Each number is 128 + 32 x the weight over its row's rms, rounded and kept within 0 to 255. Layers, rows and columns count from 0. The size above them is the row's rms in percent of the matrix's.

# layer 6 MLP gate, 320x128, rms 0.162, rows 157-181, columns 0-127
size [101  96 103 100  96  87 101  96  92 110 103 109 106  84 102 101 106 106 101  97  95  99  97 107  97]
[[121 152  87 178  90 142 160 157 128 185 146  64 124 106 168 143 114 107 102 170 121 118 121 142 129 143  96 114 170 164 158 195 155 109 114 126 155 129 164 141 115 100 100 137 110  61 176 147 129 161 106 151  69 145 139  83  92 171 145  79 156 178 131 145 152 141 112  99 120 171  77 113 178  79 153 127  90 146 195 158 131 124  81  55 163  65 125  92 121 114 127  92 144 128 152 101 113 136 118  85 108 133  71  90  78  95 158 118 179  98 146 151 108 146 151 168 128 116  28 144 112 127 153 141 170 129 133 107]
 [123 104 103 166  88 147 116 107 133 160  78  89  94 130 148 177 121 157 144 111  79 109 213 152 148 126 128 159 135 113 181 163  99  87 182 117  89 130 129 174  94 184 135 173 124  89 149  93 138 146  90 141 140 177 170  87 128 111 182 100 133 165 156 108 128 116  71 171 168 145  63 152 146  81 129 117 154 151 163  96 128 111 103 123  94 179 101 120 139 114 150  92 150 109 107  96  62 110 106 136 128 128  85 181  97 164  99 158 143 124 105  64  72 126 159 134  68 163  87 101 124  66 135 167 101 127 163 146]
 [104 128 135 183  45 184 165 161 124 147 129  47 107 126 131 134  97 132 146  94 149 146  96 152 110 167 162 134 116 108 105 216 119  91  87 136 124 141  85  95 110 130 162 166 148  61  80 137 142 175 152  76 135 127  79 176 160  86 109 127 140 142  88 163 120 104 119 132 130 144 126 169 124 150 155 178 220 119 159 136 143 158  62 100 103 153 117 126 109 119 117  87 160 114 145 105 105 137 172  67 122 181  96 172  65 152 159 113 165 132 122 129 131 138 139  91 175 118  81 129 131 122 108  87  92 147 118 137]
 [142  78 160 172  83 154 131  93 124 148  78  75 138 146 122 127 116  78 163  65 136 108 152 175 118 155 163 151 120 167 102 174 132 134 106 157 115 130  93 117 110 149 150 167 139 103 108 163  99 104  95  92  84 115  80 134 119 167 115 112 143 230 152 163 189  83 113 182 126 142 100  95  74 118 104 171 146 116 145 193 144 155  92 113 139 104 130 132 167 145  75 142 120 118 116  80  87 150  91 123 102 148 130 133 118 109 179 103 185 125 137 144 148 157 188  82 170 160 108 176 120  55 124 118 159 131 185 124]
 [128 109 150  99 133 136  86 129 109 113 118 120 114 107 154 105 111  73 164  75 103 163 156 135 108  91 141  59 146 190 150 147 141 113  90  75 136 131 148 126 114 102  89 137  50 101 100 179 165 156 182 154 170 131 158 130 192 112 108 123 109 143 102 117 177 122  78 163 131  75 112 209 103 101  99 167 167 130 116 162 105 163  95  82 103 129 105 163 158 122 120 129 158 123 102 107 171 113 110 211 115 135 114 141 151 169 144  82  73 143 138 134 147 176  65  85 186 145 130 180 122 158 161 105 126  94 145 167]
 [157 111 141 116  92 128 133 163 107 138 124  87 159 146 130 149 124 117 172 150 170 125 173 124 153 125 164 174 127  52 147 124 157 129 153 141 109 101 112 172  99 159 122 108 100 166 108 124 104 102 131 126 100  65 123  98  86 105 175 184 142 182 164 106 172  60 135 107 162 171 136 143 132 134 127 152  89 148 159 126 151  87 145 159  94 149 121  78  64 125 112 130 159  97 234 134 113 147 134 111 101 165  97 128  90 209  67  85 173  78 132 112  91 132 114 130 183  64 109 120  96 148 182 151 138  96 145 103]
 [123 121  96 135  68 176 154  71 165  70 139 118 165 141 150 145 125 122  73 154 136 100 149 173  79 101 120  90  81  90 142 148  31 124 118 170 131 141 145 131 104 132 162 134  72  86 124 115 132 177 163 106 134 146  87 148 127 121  54 139 133 158 144 149 114 161  94 180 171  99  42  82 120  79 102 140 148 102 128 160 130 181 110 179 152 156  92 121 172 103  97  93 118 145 174 121 116 141 131 152 143 179 138 201 103 130 159 125 148 147  89 140 134 165 146 139 123 111  61 144 112 152 166 120 121 132 172 167]
 [164  40 194 143 117 183 176 139 122 122  97 148 128 147  94 110 155 131  58  94 153 118 116 119 209 147  69  74 128 182 129 173 136 105 202 108 125 151 177 109 193 155 139 121  90 149  85  94  93 172 124 116  88 198 136 111  76  99 114 130 119 117  89 109 133 136 127 142 155 120 155 150 100 136 143 133 131  96 132 167 153  97  88 164 138 101 176 119 118 146 105 119 102 106 138 153  96 118 168 151 169 131 116 185  96  56 151  62  96 113 166 141 126  90 151 149  88 120 145 127 112 155 128 123 102 121  90 123]
 [127 137 171 113  81 149 118  60 104  99 145  58 134 148 137 131 141 125 131 163 126 112 114  80  95 142 182 139 124 118 169 135 174 160 110 113  83 113 134  59 135  97 118 173 159 139  49 156 184 107 153  58 156 148 123 110 132 119 122 157 115 109 142 129 125 123  66 138 112 144 117 153  66 128 124 140 155 155 167 203 123 117 145 127  82  91 134 142 154  64 116  87 144 138 130 166 127 160 138 172 113 120  89 129  92 172 104 159 139 200  97  97 134 185  69  47 143 150 122 181 136 101 121 179 125 155 163 112]
 [165 145 135 133  85 168 152 127  91 193 106  61 112 145 110 219  70  87  95 137 113 156 101 146  92 107 169 104 130  80 110 131 113 106 163 117  84  88 138 146 204 152 149 115 129 150 146 164 165  97 140 133 156  87 105 154 148  90 122 119 166 119 133 179 208 106 121 130 118 111  87 162 126  97  54 111 109  94 189 171 100 148 101 156 116 174 167 126 135 118  92 146 100 116 145 194 128  78 137  96 144 112 133 164 109 105 168  89 142  72 190 141 163 160 130  90 100 132 119 161 125 124 163 104 131 146 109 145]
 [107  83 149 145 131 118 137 102  57 175 146  88 132 122 128 157 119 121 111 165 192 100 125  74 111 193 105 133 124 175 169 174 112  74  88 108 147 152 110 186 160 105 125 174 115  59 121 113 174 158 141  77 132 116 145 117  96 100 108 185 173 124 197 167  91 120 134 161 113 130 157 172  64 166 140 117 151 131 153 149 142 157  85 157 127 119 109  95 176  67 115 149 126 116 160 164 132 105 137 153 142  74 136 142 175 197 100  59 146 142  96 108  83 167 112  92  99 103 136 167 118  93 131 102 138 106 113 125]
 [145 112 157 204 115 164 127 171 154 154  92 112  72 170 131 155  72  85 116 111 138 127  59 149  64 137 184 104 167 138 116 164 155 117 147 119  74  79 161 153 125  90 123 119 124 100 178 156 124 132 139 142  70 100 116 179 133 143 119 127 109 118 120 165 129 134 128 133  61 176 110 153  83 137  85 182 213  98 111 134 149 164 123 144 155 152 112 119 154 139 100 150  64 114  93 128 151 138 183 101 109 169 141 147  93 110 131 120 126  87 118  91 150 118 156 100 170 137  98 199  94 120  82  99 159 105 162  63]
 [152 133 103  68 123 139 129 198 145 164 101  49  97 135 136 188  61  80 113  71 136 148 152 183 126 171 151 108 125 155 156 162 105 123 172 123  80 139 166  91 111  63 108 128 115 137 155 172 146  86  75 130 121 125  71  72 141 123 136 121 122 154  89 140 134 131 143 153 140 127 106 134 121 116  98 137 189 116 151 165 181 150 130 132 133 140  78  97 210 125 105 112 120 133  98 110 143 143 149 131 148 141 116 141 109 112 123  87 125 151 120 128 178 117 183  58 155  41  54 131 141 120 185 145 106 130 131 153]
 [129 145 150 129  85 190 127  80  54 125 110 129 144 151 170 130 174 178 144 164 136  46 111 149 118 119 168 133 179 152 199 100 119 117 100 125 139 108  71  77 133 123  80 151  99 142  97 128  38  87 161  93  52 132 116  95 160 107 167 129 153  90 143 156 105 134  73 134 173 131 101  78 126 162 159 103 124 126 140 158 162 106 173 155  96  96 157 102 171 134 129  76 157 141 142 116 170 141 133 177  91 145 116 176  88 130 119 136 128 113  72 174 109 157 112 111 136 100 139 138 112 138 139  86 100 154 178 153]
 [178 159  86 159 103 111  93  84  65 107 175 113 138 140 145 148  89 124 129 152 110  96  86 122  83 143  90 114  87 142 103 165 136 188 152 172  86 174  90 147 191 110 102 129 113 109 111 106  82 116 146 103 115  42 121  98 113 135 165 116 135 110 181 151 161 142  96 141 164 144 101 165 142  66  90 136 102 102 176 181 103 129 142 194 129 133 138  62 104 125 133  94 172 149 197 141 128 156  68 150 106 147 120 135  98 190  92  93  81 105 111  80 154 130  72 102 155 145 109 139 151 150 137  98 147 148 153 133]
 [150  86  74 108 142 159 143 101  57 120 117 100 122 135 108  95  70 156  90  74 158 105 161 189 153 183 176 138 104 162 153 141 165 121 111 176 146  97  96  63  70 126 139 145 164 142 161 158  76 115 104 125 123 122  99 108  60 119 129 128 133 199  90 131 190 134 112 191 126 114 126 164 141 143 113 155 103  87 164 191 145 115 126 107 165 113 128  76 174 166  89  96 160 111 121  57 167 143 113 129 174 110  94 161 123 124 107 120  96 112 104 196  94 160 187 118 112 134 142 125  97 149 123 121 117 159 124 132]
 [169 141 124  94  85 160 107 115 110 133 171  67 101 107 112 144 128  63 109 148 186 179 132 135 155  94 103 131  49 105 188 176 115 119 124 143  69 176  97 121 118 170 130 142  83  93 129 100 148  99 142  79 115 133 118 166 123 148 121 169 153 151 156 119  94 173 106 140 156 150  88 130 105 142 159 120 179 133 120 138 109 158  89 174 142 137  78 122  86  90 100 168 122 124 173 167  89 187 168 118  96 183 136 179 139 151 126  69 154 127 144 197 159 170 127 125 116 132  74 178 179 117  89 105  80 118 119 154]
 [136 183 105  67 165 225 106 166  96 161 162 129  93 138 191 137 143 173 148 115  88 149 187  76 110 150 159 116 141 124 120 117 163 111 139 158  50 118 164  88  97 120 127 142 132 125 143 120 103 164 133 140 138 106 138 139 104 143 164 119 130 118 105 159  86 119 130  88 157  84 125  93 139 121 126 138 172 116 125 138 158  90 126 110  73 152 140  74 131 126 125 120 168 122 124  96 184 141  71 196 153 183 161 122 121 214 128 100 153  45 113 126 122 134 156 130 115  52 125  97 102 108 157 103  65 153 149 113]
 [143 165  86 142 129 148 177 153  93 161 102 104 102 164 150 166  89 109 175 111 157 125  95 138  99 116 136 164 112  99  73 155 161  95  84  78  89 138  95  88 127 156 110 129 132 127  94 196 123  87 220 117 137 119 124  90 181  84  55 138 150 165 142  51 131 159  87 123 107  89 121 130 107 138  97 179 234 141 115 122 174 113 104 115 123 133 165  77 179 136 170  95 133 143 116 130 153 110 100 140 185 163 105 118 128 177 136 112 126 128 131 142 114 175 107  72 118 129 141 126 166 152 139 136 132 144 141  74]
 [147 135 160 123 117 136 141 133 110 112 127 142 137 115 141 109 161 125  62 163 111  96 139 106  95  85 127 163 136 140 134 141 134 138 220 103 148 131 112 101 211 204  79 137 109 126 142 164 161 140 143 146 132  74 121 124  61 148 128 145 145 222 109 125 153 119 136 101 133 120  75 125 130  94 127  93 130 189 146  64  63 103  92 200 117 145 123 118 127 122  75  91 136 134 154 123 106 119 156 154 117 170 188 128 121 112 119 129 107 112 103  66 122 141 135 127 137 120 112  42 132 134 202  58 173 131 167 109]
 [176 122 155 149 141 114 104  73 154 145 137 100 102  85  87 104 102 146 141 141 108 124 186 201 104 138 138 154  91  93 124 131 150 147 111  70 119 123 117  99  62  85 173 180  72 165 121 174 141 102 116  96 161 140 163 152 194 189 135 142 173 178 135 102 153 153  72 147 150 117 145 129  95 125 155 152 171 146 120 193 124 129 117 142 136 130 120 129 141  98  98 144 119  90  73 178 156 126  98 128 103 186 101 140 104  60 126  91  81 127 118 120 120 122 105 121 151 177 116 143 126  94 148 137 111  78 236 157]
 [132 134 144  86 100 138 125 131  90 105 180  49 120 107 145 107 156  89 180  94 167  88 118 117 134 145  86  98 139 169 119 143 120 148 131 124  80 128 135 194  96 109 121 121 114 156 151 109  63  49 111 119 147 109 124 105 179 120  28  99 201 128  93 107 147 131  79 148 152 137 154 196  84  82 124  59 221 120 177 118 138 144 131  92 138 160 100  61 129 121 132 153 125 116  97 129 169 157 133 144 132 165 123 121 107 124 155 127  91 119 128 134 106 159 150 107 157 167 134 182 115  82 122 119 138 126 155  94]
 [ 93 131 143 110 144 128 152 145 106 107 154 112 118 122 157  74 168  87 139 182 124 142 133 118 173 107 105 122  56 121 136 189 223  42 157 103 125  81  92 122 115  82 120 156 132  58 125 110 105 136  61 105 137  96 117 128  89 167 131 140 147 168  87  68 144 129 145  79 153 159 145 206 107 123 118 146 147 126 147 158  99 114 102 134  86 114 117 131  68  90 166 156 130 150 140 146 165  68 155 104 170 164 132 136 171 141 160  85 177 126 157 154 109 150 112 168 102  70 136 140  79  77 145 111 117 119 129 115]
 [131 115 102 155 166 187 135 138 122 103  85  75 133 157 164 145  95  71 136  89 131  84 135 184  96 145 157 179 107 154 130 175  85  88  84 191 138 108 139  99 160 138  68 142 123 134  85 133 128 105 174  88 110 113 115 149  98 108 106 153  96 121 126 119 192  80  51 185 103 127 157 128 154 133 104 141 127 119 175 215 117 121  82 140 139 124 157  91 157 105 138  77 133 195 133 123  83 108  89 133 159 101 158 112 107 118 115 112 160  73 138 179 137 122  86 156 159 109  93 135 146 169 118 157 128 117 182 185]
 [163 141  96 192  93 160 118 138 102 152 200 117 153 146  75 115 106  95 129 135 123  96 184 125  96 112 136 102  86 146 136 133  67 122 126 124 138 119 118 183  82 118  91 109  96 109 127 111 169 100  77 125 110 184 129 146 149 118 126 166 167 165 155  82 135  74  48 138 105 142 170 157 152 134 119  94 116 111 158 204 125  89 124 133 169 154  77  89  81 113 134 154 129  75 168 126 120 128 145 136 111 150 146 152 198 133  91 131  71  58 141  96  94 172 129  63 180 153 118 170 118 119 104 132 177 131 140 169]]